Weights of a small GPT-style language model, trained from scratch on English Wikipedia: MLP 640 quick GELU.
Each number is 128 + 32 x the weight over its row's rms, rounded and kept within 0 to 255. Layers, rows and columns count from 0. Numbers have three digits each. The size before them is the row's rms in percent of the matrix's.

# layer 11 attention key, 64x160, rms 0.204, rows 38-63, columns 0-79
062:152050144161133150115136094133173139093169176133133159133131098106116109168133100123105113119165131084096096144094070146100088127057129142095121112117157146148106119098063083101161109139071086129075164127122139158129156141108165083105128165
098:127162099112114150087174076087162106142109092145116171128121130119130165201104136105126133131187080177147106183157145172051116110136069114124128184140132139182099157159150069162108127124023080110141122157096124118120150128129118157154147238
080:152125136175119132103167113157127169124113106172122151139174134144062106170112173114104171139156130153140172121133171171135150153135122103172079116131148118107087210154114116049101117119127159173141132123060094081150174162174124120140173107
084:095156109167084105171122153129153076072094107115090104129102167135167146132159152143139140106131115098080064113128081172187148118146055079148115125150099112164117185163147141099129167145077110120147108167097153104127165137137120120126147137
073:101169076196107123177155086151154161148157146113150087130078110121111182098148112086105092134138075202071104146181128184129153077129166156093105165105112124180120154140115096134169126123136108102113130104198138108196129068139181152119145131
079:144183144126153131120131095131095100141138109175098124186088174129104099169122201142128154081121156127153122125128152045160115130142129192088093116086110108123097124132135153172158127118094096109142133089107128130162135076093165153134127075
077:116156086135161090175126086119158136168093065107069114094114103115114154090146115156115093166134150123136091116131138104142073168154180164134155141110169113144059068160182146142127172148080143122168107142154107104152140070191150155106098134
084:091117126147138160073148165155110095160092096121116125138141110145093047140078083073128181100119186093119158131120126074106133108135166115156126154104109104128130162080129148120063135071165143139131148154115088100121151117120131090185185145
087:169199050113139161125082171128188098127056098177131126122146143060112127106121189162117176116086133178109117088114164104146162125137066140135148119081143130155087100166173118170129119182106155084133136156123105082098102096118133114143125102
084:148138076146096143099111119094112116185068072111107089133131166118100121151172139130142187125107116183155138103109111122159129164189117119090177085117156187114053112075228139085135101161131145120093093158094118109104135186143093119131078109
087:101119115121146104143164161170109115098132158048225117194057122135117193098136049115115127116085133142147101110100172131133137139096185077099099138111118164132183127120105165126092128184141155134128123119190157145133107104129105184125148137
083:165147142116158038157118158081107127143107149154127087086153132054085142065131104145148112119124162104126101039140078129169120113170133109113139099054171155126147094163123128219124120158080177127172134119176127132127127088091154153108157123
098:160120157188165165111143162091106115133149103087126084140158125106053190110094134184151148152126125119136107100171087198082094114137136121152185139162094129165128124118123167092028080141147066143123148126132147110136122111137177139140084086
095:131125113061125109129127136153094147114076112116182100113098123155114156141118083082129109091133148082083146112140075134167153165109115171153130120183164101142165138122182096111161081099198165143140133130150117130160165083136143180140033122
099:131066102107142120158173091147078091152103146186114123144123149140143145146137102138124164085136152115139219110119054107126177113056179133124103139141099131143049064073161100161153122163118146150120163097158122109111129178131139181162160135
118:139166138102094081156115189084122088106120161146150100090092114133112175124112090141123099101095138104127082121145111113183116152136173136083144144115159140136122134142160175150175133168115145136120168146182112074137064042115121169147077142
113:117080197141109130117150088109114159084097084136158110122123048156149161127081076182158151117122151133141099177094113090147176090093103137039084179144158176144136131117101149164158113134157089137102153063149184121129134104086163150145109185
146:112076129066170061070125169145081108099139137137151161113133133101143120102116100100150100112117074114130150118092102138134079147125122150076098132115111137139196171099090129159140161114114128123191107173162088151112164174122167161079178119
117:083094121115106093088117130138107151051101156102131137147115129150135110073103140149166140169152126172138179111119115116090173091084166146124133121044130061141145163096142118137134126140169134129058094074075073109159071170093198186154139131
123:134152208115130131109088132109105120104161177137080180122124151178134125155117138125111139145116109140063113076111159140103121137170089121111124182138055134155145144205078133169148152117112129143090136111105120117144119145108171149205166184
119:101156121101107090112138098131157142135072118136113058122160121133132077090120162147149158158145153158089107128154120157112088178192143075169049061145165109125146068099181128116154069109143088119115144152144138133114104102173084120099147125
123:119116168237113189210116138072129152081127125102175133148137156129164069096176126088148133134157179115115137136108153181167163155109111075193130113133124086108126123121122110101090124153141124106094137152060126148065113140099125108126145190
129:134161146108114153116042146151114070105106134135126122139135157177144137196084130092120142153209096094058118101117148061073131126074169138163105063111183141115136153155146124169110179117170168141123164150149114151107126122128092127073081082
119:151120091134088117101161140098119147100180154129154119132165140127057136121147165177088110102142007150117160091067129129106142061095116136112131112144147145100171110144140119138104162116125093154139106111139119159121178166115093086138108208
152:121140099202192146110096100152160160096162122104095154114127183129135119089143133155118130146164133164067111116183093120104109119110126124184117135116121060111070126145079151073166123149125173133101120078059128140151106187206121100131134135
141:106099105127123137153100061115115108150071074136098125164131080148125116109123165123142139122157115105071124149152124141095137138117152151102156147094049081110122186128106117072114147159156102116075109174077146139174131118169142092161133173
# layer 11 attention query, 128x160, rms 0.21, rows 39-63,103-127, columns 0-79
122:146115175073111113069145121123108105102087126146086129130135108121137116118123112151115124138132085139124116121084163221148169124154114015132098104138125175126138125136085092097079255108118065157116099119110130107095074135136152085081162147
128:133117143152111148107139097086112128076151174153104175130147147074202123149131150119158173202133077152112133184172101142125104139136151144095106107116117092160094110080058174114157172117114064168150155069138106142048074147101159127123120125
099:142170092224163202142119107108168176111195152160107183086139148081139109127132048137132131126151104195124075133066077131113148124093100133092161073106133094081100092092095158112162122090161108125114100118141109115096089124150201145140161088
113:127127105153183146134153118134156143161120119111097124129144152123146137169168158181099077079100138099141141124043201163136167163181117089144149070130112099089076133075197121167114137122139133103149124148149115126090178155118088129158140121
113:119173123106182130136120138083156063142174144147115096098094093118152116062165098118144081095165131154121174143138129166106171138136097119118168166147168125117141142156175085151172171153093130104201072190123116142068117183103144136121097202
101:185129163121101041080151144092098113127097098098142144177103131150130145174153139155129161165120151155164141144108095104112088172141085092174164108085108125141114069123177158129094095106142128156087184163128145105142117116098135125212149088
125:148124107132215062140097091144089147111108127129156170118108140137162154117198110149130124165148094092147057143130111120065149163111128145139150143140160100179081037098145108143180105152091216113070150147101174193092110133091159115189060169
100:076153142059138086186146114135166156105192129106123163129137149114125159139130128132126101120129057142082105098101102191098195101129084108101086115163145118080063120147119153147112104156104116150084154246096135078117111118114115122121142174
096:083114132102136141165185140167164182152121122132123120168159137128169130102111110132108136119058142106188152089141154144180146121150123144178136123125177097104173098120137089158137108124122154171117155156118130141138149101120124129089112127
110:108109141164136144126169156165104097108134128161106176059139109137121148099133092178082104136137160127087175128140130094109110133130161170108211147094143137144145152094174137087122105162120169091106128100129111200147106125099167104112079144
100:140101119101102124052133109148079062110095144128191179138131135187165080100134081135130138187122135125063069135141195196139090110127085130135098148152185139162139148082193169151133104172071068145073159133173179108119134124107123139093181166
115:158077113125165126162099101162127182140159177134197173110101138137119120136137162106089143158126181104130104190145092126140114097131147171105078127124213110083143161165156195132142125146135098093139092095140143143116130092108167077172131162
098:091118145125085125189145106085144132146118137097060116136146104170143073139167087149153141119131143094090152177178120175073135153110146141085105137147162117153054186121126127137198115047104122128042099140140140124170150156101117104163156144
090:127098115165182082167168095137120171102160174187171158139119161108100099098137125142072150142113178075167103105123115126130126103112106130087121122133113080102155170126152127114123114137158148138139141147140168225094116073129163088134165132
089:178138170108117100123120188158090118210122093113148144119132154187113115137140151121164135141149163113134114063117087088186162136104136108145124082072115186143147090136130106121115025143221167163154110121083119122150137108091113146098072129
092:094153092062094105108088065109132166088099143179056138129121134099157110144194139082060179114130136122141093130147082135066124067113085142144155108093130097120146121120204097156144125078107136102148095122089089114112202119136097142181157111
083:138082122072114098064157142117119132082091114130180134126099136059160098138133102135154163118093122105167099129203158110118126099080136134155075080155123110103193103129142093120108168104092151083223091136184093079130089085142107112081169090
075:067155136156088115126088084147103098144156122113108161103085168151086115142153052110097131136163161084124080136115096121070125070093138178129121177080166082120220110134138082095186083162124167152157075147087106143164152159143122110098127123
080:128125081174090092162113112166077113149121156162085159081136140140091144140162175084120119085154120166087190130135156141097100191128079122104142132156124092083139143165166095146114193119146145129089087148141087149137153111084113087110126155
088:123085134130142084123136164155151099161152095140161106145069095102091129191139062126160117198162146188151116119140157074116110167126098142148126195093117103145204153109085113137122142126169109100209105081168099115109140173175063143112040104
081:096142068204105194118091183095129108137124163234125166082118168132125113137169125188114062136136122150158128107108112116120142136156102147128132123034072141150150150104190191141160137130151111163125103119110164152128121165149116153147160120
079:123126145137149111122072042149127081137134105087104186147122123149103067151119132121111130104106147135075126157168122122098099136154093139148181120162153130101117158113158128173129084112154158149152120103173126201200196110168120100123090111
083:164092109074143100079090099118150114097089102104110173089121170093141157113172122136188176105131127118090115088154140123143102158129120171157175165118166078111223084104116165141044153120174096147203128099161118152111123081142184133130097147
072:118106063159123116155116127157165163081172155126106128152125075093104144108110139158128160187087153102099087150095130119073116095167135164132131108102138106088118123143167101134137122163110172094170122094103058094191069123193084146180176116
067:084174126147116145087166137173124055176057090083115103134149153114150146114153150145119223132178093113110083126148148147120101178143094157180119151137139131120100074173141083094129126165154057109160143171119141167080107131092154108159134153
064:186040114143153136125077111088137115059103185148170119116150100124168097123145114174163184151117123132069138116097080095133159099148085153177084083145167109170136141091090175077112139094161125146129123125103131116140146195189137168128148134
070:096101153085092121124141056145108098120088097163169123195135072171123143158091141105122142109147094140091151180103127097139097147093158155079128170090170174165105164104139125146135096144145077087132149113131099165160145139141140114122123176
088:156098149103136068121151169053177152113151148106133167094139150121139093151149095121083095197105168172159165114105085161037094129112097110127158132072185157049120103100168174143167096099133177154085086197127135120116092137143184149173076128
072:137132089116119122123142082054137114154049123069107111114210064134084184126123109143110068091126136146191077123097091113119142149163075140148169084069174177136121060119132145143088165066122171110132067148065161131085172140093160140156127179
078:118057111118084210137072118166147129127124170102150124151139136085124113122075162132201098079196122070133139126137078151151153168088129086139077098190135104160151104127116134060106160081196082141163178122103102138135180136114099112133133149
071:139130090111118076062104162102132158153142111160084128126155138102109108126168149117140153144098167127136097090081094128155096103162068123128158080110124112082099108106149159187151152097127146158116090151117137098105113148108148087175120159
082:114134161107112140080124156139119109102157147191161131124111102107105122190163104140090126101174153136080092120126150109116092122104188099114100121115142109161141113195094091111147197090138120135151113077119165170158111103180075140062116101
066:111133177139145084076095122165126101117096135104152138166079104127053127164091159079150212102177079148107190143109147128165136146157135108127031153180122100091123167128154142130112175122137124117170129108159112112147077132124146149187199130
080:134086068073172110093200196104161176160122108136189168169098129108163118095170125135149133139130144053158146140092162149161095060110120108147108135076155138118175092113141140131081099114168176177100120182130149183146132138100119104123087092
090:170153118097096134116142173078133112149187146140087152033108149121102087110128097161119116116161136150153123104107094160134105107138127167112102095090138094115168137135101097148132162162101169119194154107122068074132069126130124107126130156
091:091125077073107188171119167126133080156160136099180125137104159187138089074102167136130094165153198114120132118086092154118138138133108146183146131110090130107156126048170126104108067113166167116120132168135139142157120165164088167146110111
092:181099087145086208203061128137146104144149138132141130124143126095142169184190170155131157129146154164127140135126126105105157192136126134093161165132149159108081111124139136119153124114136038127154132159120139171076190130130101113129181127
091:135079125099189115175116095190094172096107085144152137074168126149151119066094067137201191122182169084131112165143092071161172182117127140152143119083178161138086143077108115105129117058135092091085165123121177179084149130098140129151130071
100:182129141128145150177103144179111053094144103169188119125129152125093172126180125154135156171116159182114147143185094083136206198144145138086137102189128100142092117145129102105077135102086137145116164132114136174144144150131094167171149114
096:152149139117054097121157207141196160144087170115113146091143128098143081154120126159169083145066114127099081050157080132192069133172138139105138067114149115152153127153093133100120124178075181213143152162078139124141089115154122113131143135
103:143125223129127086146129088168151131050097110138142094121139127164140165109093110108125180112151139048139097148132080101121135153093134105125137171132105165168110131127127162122115120156168082174079129096088119187136150168058137124111134140
103:219077163071124113081144130124114121103119109167127095133147135072149106132142135133126185132107148166171128096129106194129133166113092107135090083163146107096137139085103170153118161118104110180195097146156094120072152134155146145063191134
104:109148098124081129126107126068115172107072177095092126088109107163099105125091141083193102147094180104105071149098128099087119161126196097146220170085135088105151133092099158127150154147118170129123074133121144117181107137118167143102076107
118:116143162125166165082082160135104153158123129156114155097145128129134163138128177122093138161078062093133152150109144111118169077142098145126128116128081114092179111160108144142116190147057140093087088116138165107108155098131140111114153120
105:087113137113069111161127072133161137155113103115119103132164093090123093133090117099166167163117132128156089125097086117156083113160154177168116171153126100103165123067161119063089109103133130120109166112108174075130145123139106130132139106
109:052108066172124149120130143131113200151135143133115141083115160065133098093137107136190109113100119090153136113090129169191116143148126055168132143133085079119120190133140096088131136142134104114085105094094081177169083163142059101073200148
108:146156179129122143061076105148112085159088080160082103125095165114103138180151136205156137120180139126074172099137124128154163152104157134120148125194140134128132140118103128134107133130141148128117155145093122182152203109151147103158083071
100:200124088152142115131136172106093093134101116111103132153155117096171130097169220067110112104133120123073120188152107122151133140111165142190128176111182127119150093136191129106064117113195112159174133104065105086098100140079130096120128125
104:198138118196138104141131069143163169066135117149075130134142116083102137104151203173124135152166173154139102106090110112113117107135096183175088085130110052085115027151129195121151174114147150125162104070084116115146125173191097128153148139
106:123137114152144159170135094116165149142121122144087125111163181098065149078081096154138161099163167147115108156152054149057136165127037150167155173148134135123079153143126124100175067121143110130147109192065150151134153083116140081114187188
# layer 11 attention value, 64x160, rms 0.225, rows 0-32, columns 0-79
100:164160121097099131193118161083092139135131122133151094131063159110121144138069105144154129106082097124163152178177149140092152093133150137140149085137206132122132092101136126115124183070166145159124088136158135102106116168132101054139137144
098:121096102076158169167161101136118129088212055108174069136142091134101146161141135137134152153161131155135112154142151114118092139135111136113105127151132127122107148092106153186120115133085167146076106158084133153155098145203141178113182149
091:115158139115138103145127105172121103158192102159148103113108049086118128098153087161180100144114076107101178077081164160124121083102150161120125111115185166184183118150139191128112097147127090157078101163122129069120124146139165165100165075
102:136135149143126165139137124154196155149105125152147093139139176114146123172127066099160117125127110169114131038066081117114084176195115180111153135159116136033084171135146094134113148165082121161119172125106148115149155167159176137138039193
112:153113060144150157167139094154098119107136087149189188073134187103146112122115131179148160137089194042105175119063138114161131150163186135088089147134211104166138154142111145118094104094121173109103134193116089148118126125144131118167099147
102:117124143146147096124115097136084125124059125140068168102137165145142148083091149156151148138102077051119105138107127168132113049149142136162173137069089106087170110102184126133126144159091127089092096131192097112172071116120137093108151174
098:130134134105103164150089098076135111157095171126102108128137122144131098098162176159051158122118165169102154127213085187122109119098136126127049133183170140130172111140152138112120110155111142081110080106112121127063097074152084130138141141
106:112130168141141072105106149141140111128114094113139136137108123111156161118104184096050140130108107214111108136127044091095118123100138170134163201114176106134138139156145154170159117102112129114132164132139129108076141155100145082183157151
091:110119135105047164142119088131161093114161119158120137148153149092092152117109131139165127039119106117132083082081124099180116101116151077104156179095149135144130102100115129065177139140132134105108106129128143143155123069173163153186103173
106:097194178195109174161162107043139116100097124106142183112150110137127139160124148123135114125092146083141145111109070138142094120153096111143094170127172080139192141130095141143143089085113107152149105131113095142213171106135133082092138147
105:100130149117150121134150122081138153123103098107114138080085134135071198220105133140112128153101123119114095060153136075154099177128186139122154169190102118112102136144117069130162120164081172163110079181111129120128088181130174066076132123
108:174082150108124161166107141137102095118113135091131120075135126060119127134151186135072112116164139132120172054113149117133150152141085159089089102136138145081150147107169091043101130095122141152064172090131061171141141134176151107119149062
091:111196120068137121130073118147094130117082132119130085138158156128064173084155127124146128177069106154087160089120104113094184121162147077138097123101120089172101131136122089140120145158174145121118120120123148165151141213110163112095040169
095:162125050157169132106128133107148135155084085093085136136127114107183176156114122091113177142114136114138121165152187136160134154067097115163128133180098097085186084130167143109067176191107124119070121126162116117129138164127092163134150103
100:128126140099040145118167176160153125178106098157159142134125221098151096110183125144117110116094135074118085131128098084145117131103146081131152093094111142061115154162119131093126061125103068151134145107146129148194118204109140116139179168
099:130099158116140160114139181155152132159130211161159180192094174135144093125151120100154111163117107123167142098119123142142153154140160096154112082142140052102170144134142092111097151117088208121141058143163137098157124154113120139153122148
110:174156127120134064132111151134214173155146135102154093085164202074097144137152154114140152104170186150095112187143188110147167092054102151129134136077105153120085152090142132123175084150114113162081139179117138177119142056117191206085114162
110:105125119178067129105166119106070152102146068159135109135102138120079187206158117159146149108136120071185105071144171080146092104103124149137095099073068091140101156169082140121173125131096163160184194138162101112083111123074102143088141107
101:156148147153141118075145168108125157086106107174101121158129079104112164104052198109053112169047142061150101123123183153069139104103132162112172113099169125127108110134120084104127185136117095134121095106114164123127096159151059193120127111
097:115128140100148076120154064073075130155179116092119143168083156149112186167146127209110158090172120084106068117154098118159125166131119180188150108120177115088186105062172127124123088128043115123130153108086128103149138118183087161093150138
106:162111058132137155048167085114142090102098167171123147072127082104177151094092117174118121141113110140073153148152137149102158121156111124129144099096149152156073184099159105135136176113082104157167137094137123079158101132105110153146127112
099:196131141134124177177068103122162111122138132159084084184137134183143164122146133015168117117120174094125152125114116059127088146157115079107119165170102133136166189152085111088109076148151129205148107129131108116152157131184128114160117116
097:061132134074145114164096119082157131112105123137116175043098084103160067068116129139174160144142079089117168056115174109143072140107126160140141180080150104133139140087119124144123119136142109166127101148147150099080112123099094134156129118
107:127153127121157085098116101156123127143166159150118158081134080139122138093142135151101136170123096051174114116159115131089118100070161159079148173088160078134162142138159084160172152136195083103167132104149147203049107103135154097103124084
099:088164119101170137112078116108108111158089166068096081142142112162126124184098111121150214113098145099096092128160088113115129102145115099132090116055137103094137120079181164096101171098126145127156166095086073090117170061091129091135135116
097:124153127139101170104113164047124110122100131196104113112122129112187139088117138136092166110123122084152113106166029110120102129053100128139166090121169185169112097128140105149068119088158134174150120106110080084086086087098162108156095096
104:147135158159158100118121152179187155158125147153130182099114219145081141077125177126163194100109180161195137139165141123104085107161090094082106116166150064110141149087108166116165110133132133086110119121141191093075100063132123124137116148
104:134155121138172146163087139091077167145152174101120088147201121178159145149108167132103156156060147114111121074167068122132149138078197164101156203148105137112146141160114165099127147134148119091123151150099051134085100140084175107095119121
103:147129170087207089186160132137125144165095161122135122105108112137170158109133188084090057133102132115186109117212113176106151143095089141136153134086119115138115165132132114154189097131113154147132110171123136087154171143079126074116097175
099:110111180161102112114144124167116086116141111157107179132143176153141144124148116080091079153075127114099080069127158106158153130121080095142088153066157137183161186107111125185134118103106098131152128142119131210117119109161101112107133162
101:115132164137135147101115151130114134140164171101114091093137140162128110077090099090094103169120162158127106110127177153128092102127078222151161109176125125144110096087098112176127144092071094100131108126143094085095109113136095109122090143
100:097114189137073170122152135092120058191115135160152147111045111114049118179136195107112154104145154106098133118194100112161172116122090128113125144128111137095091099157070085127126158141094138101119076195139125134112140137163125104043154123
094:111096095172130141101181081160097163183096120114139183154127095140133168122110101127147133121112147112094134170127099141129167137134126192108132128125117131106166112153123147138131110160173116066133135152117149060123146102176158154119149155
# layer 11 attention output (transposed), 128x160, rms 0.209, rows 0-31,64-95, columns 0-79
083:115184082124160169129134171160158151085131112101100142139187132123173129143229157129148119174111098129087147166157168071106129107127158091048139087165101104153136125185070125116138121101093140143093098111147156121127133177126140164048131206
087:084116105156120079063127172057139073125135212135117129092060133173143130106132148126122091106104096091170119115107089163247131103126176145127123111163135145106073046183136105167170162131121143142161108127176112126078117104130171139142147148
087:129133132124102090131118128141122130078196121132127081126139115164103099153199164049105143188076163139070126158147124163163158101103079142096174078127173140112134211122085155126093159125109066131195149120166049126121117141162188086124132136
080:100119116154154154205176113119141076153130093072127137140122104219054127208071121147101113081180098111091175128091107132090081110107143116183140117126144132174169089144158123157174125142167128093126145168091118116105066148161081137144138084
082:112125176124094175126115118122165140167125103112138063155107131161141102117101135168156166173150092161094168124130131148192120143134182161154096089133161175145123100066092147061073175160115105188123136146101153160124177158109145126118114079
083:133130083138116182094120152092141104117162145127070105120118106101112131122175114155140126074151124120136156093112108108129127091049137181107040151101084134134134097076157140167165093102131131143108101070112090099120114159169138079128067140
078:117122160114171112139079152198109184113124112136110112137138125122169158180097105156097114113210111138129136146150178147118132137106113057122090148129089111110152087115121133104120117074094111159193157120089149173096190100106155096091110136
089:181107102051090091117146136140092192080143173143092160136122102102141115192153102107152143092097176134129160165133141165129175085090156148129128102139067167175153165154130130188102101149084175158121178090143144109137087112108092190113174140
079:116111107115078108098114117144136063199093118166101126136146080117117134134096198139172120148068084128085139139189096109083167178085090108141124071129161160155145168117140095159105107144069156186114156142152103114125113162121164125122106120
088:092155142161152142110146144159080151163084145113113134142108089138142111108172139118090111152167164138113141112092167104191153126108128098120093120111135116127122194140081146099166198134164093089167096150084180081090119119136114141148140098
086:184134104137123157125089123105146149194139148145156180126135158094125102086061057167084195098188116120151090143146123121093159103162101155109161111108136118200147123117192153094097112057088126138125077090147128168129152173097097147150098125
088:146116175090091149146086134102115168163053136163123114100122138155135162168144101153137139107137148187148067155102113056150127114144135075116126144132116149172123103110155170134117122121187088132104093156167186187124116127142100144097126096
078:157113122098074166151128046182143128205130158145120148208169121110111117175132082141138113087150053157132110151136159078123161150137157095160107111168112185167104123137184089135103051117115141119155127058119104127090096112112162156141149132
089:122145163126137119108153059158072103169202138130155154123118154158046161107135121114154100108089144139115121077115112143113104147167077133122091146093129160088124203152131138156136133115185100101199119145130111166136139081139024124202113119
082:093139119124186111156166077151157152136116165159169155163159107077140172152139075114081091161175094177168152173116126152123120134165120036083132188101105184133135059190137148192119085163131140114138144129189068137107115145135132122151079062
093:097106162094170172125107144118152142112019095141142106193130101117140155128129096128062174113128084112176159083087137120140106145148148124051169153144103161073144120118134136139082167129100090130142133142119168158158102137125169117104164108
087:083143136127132135172116127105070138155105128095136112088120104100156117100141115118123153148141110104142095134132106144121148158096129147099100137166091167130154118141151110094164165104150153179152073123123080105141076166092121069153123042
087:109162139182104146096179150102174066154145170137140148049111125194097118101161115156123100135114099168147058099116032104084091146129161168097151115128122117131124114092149091153141119111107083167121131125083115142108130184119097120176120112
071:152057070121077085072186149082167173144173127164146126124166109091124117129184065072104093088066124139124134124102112180162174144144144161148084080144130124120108154112127116128095130179144224152088122159134107132132123120139113166193195133
089:157085125126101193170127101090119136152110117080126086085161115111131105155132157110168138073157140135116178180076147168146151071112148155079117123097192079136139112113134058142123171177131122171119110146150127144121118121054117087196115148
087:112134116155074115123123160119141064159110130114096181108085157148115113075159106144094116137119110110162076110128131114138126068110066118126170132116133107165104091167040095146161197131176077112120153139046125111125135142109154122168110166
085:117159130100117170180114100142121103130174146145113137168114221080097154105112176137113134135135089129164133134161123127063115121110128100157157111079156139117095111155135194195125183135055101131149103160126099131102123123153119171086154161
086:159133092146106136151062121175149140099077133156152080094088115150120151121112108126115111125169114145164123128094094136240163095153118098108094096163138110124157083071103106134116108156159100146149144142090116091113117129149111172195117119
100:134163111150126117117099137076065142096180189131115121088065112076127134047161151139156061153102106158151148146125123150158118104163155161082144133097080067146117083088111133170146190158085137122157129090148078118069100142132133112114172100
079:150107157043146159136125094125122154133057062222124148159133115124131139080118076135098147088104107145155134102128146112132138129107073189116064160150084161063134152120077124134127074117106165148147136132121170144097078166158110144104105117
089:125152111069105066148131156068113217089122158097115122135086137065168056138119122203099125133119106064165114150117125146171098120167121096102109084117125106101166135136090175131142098142108102084145148119106139148184157139176158149144167116
089:029082166073159182137102093110135170155077137145149100173098127131138179136095097105117139144185113148081117146173123155156145111112202156112121132114177154146121180178150117062148184137105087142111150146143156127141145147136154116126131153
087:127117105157114049162119118147080153117161161170125146073113098060160061131114148175156120132128120120135130131148068109055161111172092119077162133098148106137113114136162140154163115111095115135157109127128087088183087132109085112157132132
079:092099143168074053115132060104117154107084111091137152079137133119116072174058152131099151151120202117146141115103146159106135154141121100121101089109135104118099133138068187172186166120142163173137095106109084173087139090140114128136165146
085:130140138089169172095114080146153107112125118099182130117187095107086180097135111101061161116134146141175194082151150143091094141099205178129148080115114134093083190167081054114149191123149121152121164072114139072141140156139168165099142141
082:190128067198177108128146139148068180056206147180052196086148102124154097138110169110170125118068077119152152130112116156130102124110092098073112142118136134122068096096113137158090117136089189159133085125120119171099127154122185057148146101
085:064133123119178114106177146166130118163144141124113140138175101121155070100113124185159110121105155152104129159072128131106134100141102145146138107107116130141178162105089143116212038135132131152126132053159143137157085135159097087159154172
113:062063098086094148125140105092138120127170085147115183114063122114085134118087137159136143169141101108147143145096076110067123057120102144079139089149149122164128126069179136162132119165090111174146143087134090163141095152130103132163103120
112:168148145105074135132074177082124115153171135130150105069155133165133102163142134141143120137135148140132099190099070111054139134169132139125120165132181130176140134108177203136084148125158151143117173120153109130143196128145126150139081096
108:146140156120115191140140142132080080129122182141170138134120148090186079150077121138142128143108156124130151119152133083129111121131182104149111161106070111135103089163139117147195093111063137118038134129133171137139117133121107168110114091
120:162177123093056061132120126110105142151085126149076108120147159122108095112167172103156111131156110184151102167139136087107126117157163100138111114108202162096162108121148131145135087136098126148171095153100098133090211099082079128141107136
120:086136058165124100157108118110098157140084172113110108109099110100146097151164148055124114098133138156076109141204121129146102098110100093122152216132155131113072105106137112102148110178111149130121132148137124142170062149085138116139145135
120:120139136139130104107127116150062144147152126128130129094082107119136102128142174109144166189151128160126105139123192114061117127167138086090146092147114090130129144120108127115053139101141084124157181175128204161098124119085186118112154083
111:145148136078084121123116130101161100126198173139129130134141181145097126137099160121220159126117093119112167064155083138143142176168136114134121080141105171116122162161111160158127183140200168082143190082194068103136163135197055179058100100
113:117058120130150163115071155136106105145081092168179121185141092158107145112126102159151134099148102092110082152109144164102159194138157091185118128149170121082076192097173103171135095122124153063161132139113112117147104111158120127150080127
109:133076124184117079142155072129119114127124099043146127132156126124091082170154117143162196163155175120113116175140139175119096142125094161114049149119154132093167127123102159067171167098139091119138140112114171173178109132116115101157100080
114:113069092105135114127138120124200128169143128134115138149131120132104105171111048054131158076151117178103141131175149161153104135149118105174139111125124146135116126144153171118047132146133145130137128112165127124151156178106173133134129103
115:112073108155074105125114121169139118074103132184085081097159087139147140087161129109143120087157161139127157158068079117144136137117102114136107179130163045098115093098153130146123129189159178113145121135110072123103138140071111119108151089
118:066109138188083115150146126187094092050144134097119091154122163141141163122093130113174126161094135116093139106143123136102064111156089133139130136176097132128161167169101126108154122194088077101118134121076073073108189074136104192183130135
106:126127135122120176153134126116049160150133063119132111107129122143147136116124162107128044096084056138117160085108160133141098110119126128133162166087170134134154087188120158154132100108185188168108119163110135154121117076068095137123059120
104:090123150119169143106134192127160140048082160152143088154149108111153118132051118126152205124159120116150111089127117075105142088141108142155165079174121102200187116139079135124109167149066131101173128099131135127131164156141171148116099146
112:121104114143088131106053132056097123095122101129131178141115103169086178108111161115144119085119172180140170164138183142089156127141147137147112151104099080135168161049118143134103134090077140150113106123107204132133153146085133084138146204
115:087125110152115122157130092134129104112170170097092142105120131176134099106118157104124092031159131165072207202107156134124140156131134150165094095091139037137082149150109101152156140110110133076102215116100138183103198142145112112126115145
122:161120135129139132100134118086177101121130123118160153125133133112117073162092170144092115127136169119171155133083105149078147154138176051099188113112154121157123095143110158141138160190150121078122107152201150147213130083127157168163178088
117:153085087102162168101160176149099105129079102027148126167152164099167102102129117093132109111106116134116158164127156125150119115071149159124127107087123155112145115125086143080170187126183146151139040134120151156160067120128117170161185133
117:121129101063175182133137083133137125130054108143164141155139169151126212148116112136171101146119128140113201110092131075175099169153147087108098158136078190155120121121116128158119155111106120097177145120113141171113134126171171141065124135
109:166183095128157121070098154173137078097113132127152207174122092101159086072120150104115117099048130137123166088120098129057129147112090143135143101086134145132152124130091158143132096102099141131099212126114138088116173184090175127098197161
122:094159135120147141154135129140105187111145165115157052124139104120152107155081174135133100083082171109146171064120082147181131116154138103108117054104124102089130154081130129097116124146127174078181118124097095155090109106101158125123110086
109:180046136143152074147145119163198147101094099085138110131093135155104077105129147126095138098115101133080113123127148102089160143083130134154127172134176163095089107132100111062112134129216110157131127118119096179154165144180118126071102108
108:130114142159093074125178134135044145104152145109126132172133102121180140121116057155116124154119143128119153132206149160124105112133113184122117199140137099130102133136149148176140209105093166122076148132214149150167130111142162098103108100
114:167083139131183154135158135110153143098136141139141111122173173129124104149148108163144172086055116075114143107134140159166164171105104156143102101111148111133151150138091091150119062117097138136148071202162093156134093075194146133072148136
121:120112106128146146137121164167108114158140160094089122147092102133099105160142130108214112200127114174143092084118103124146183144117125145116148107082184141210145096139142096117165135111125106146084104129119059108147128093088149152125123180
108:118178112143133096122160089163104159155151141112161073062085132115135104112042085116154160162085194127104118085143170116102161103140084134102150091140111172111092141157164124104131192134103088125115087133156097139145112116152122159143161132
117:137090088145112162097153179047169109079130127168085128178141143073133145169169203194139184123118100098156081172126184124144118191139141172108133115137124139133121054145109108110186150107147110113107129164208169165089100093118109085160118171
115:111130191107142130087156150166144178153076112128024153072174093148102122132163122127149143131097170126100150130132135124143123114090155139178138135130122120110129139121098147182109156097162103142097130135120124124094121103125152187120134098
120:165186069131103136096140187206133142123142133166159190114098055130182131130135138189171116082151068118075135103065094090128195136085145132096116093128122147119124107073159106097127120139111099113077149128105136119111094130102138184113118174
115:119126178132158186130158139103114100148127145068073105148142142145151070118068130101196096101084109124111093171147169163162136146125125141105094189114146208077146114123133107147109088165102092128122144189159143136158145103070138105186125128
117:141161141094059133101105106096152180161117129119067158135103147099225104157140157205132156122178125138143065100148165123116123163133146148195099160111149153152152092197108198156116155128107068122147199132132179109162131143109123169074109154
116:133138098170109137051127088117162120077184110121159159121083174158172088120110183069156136146127149085101114118156114151110049125119177142147062140142106096058111134118164067111119157110175178144109108140115086120171143145106195163092118099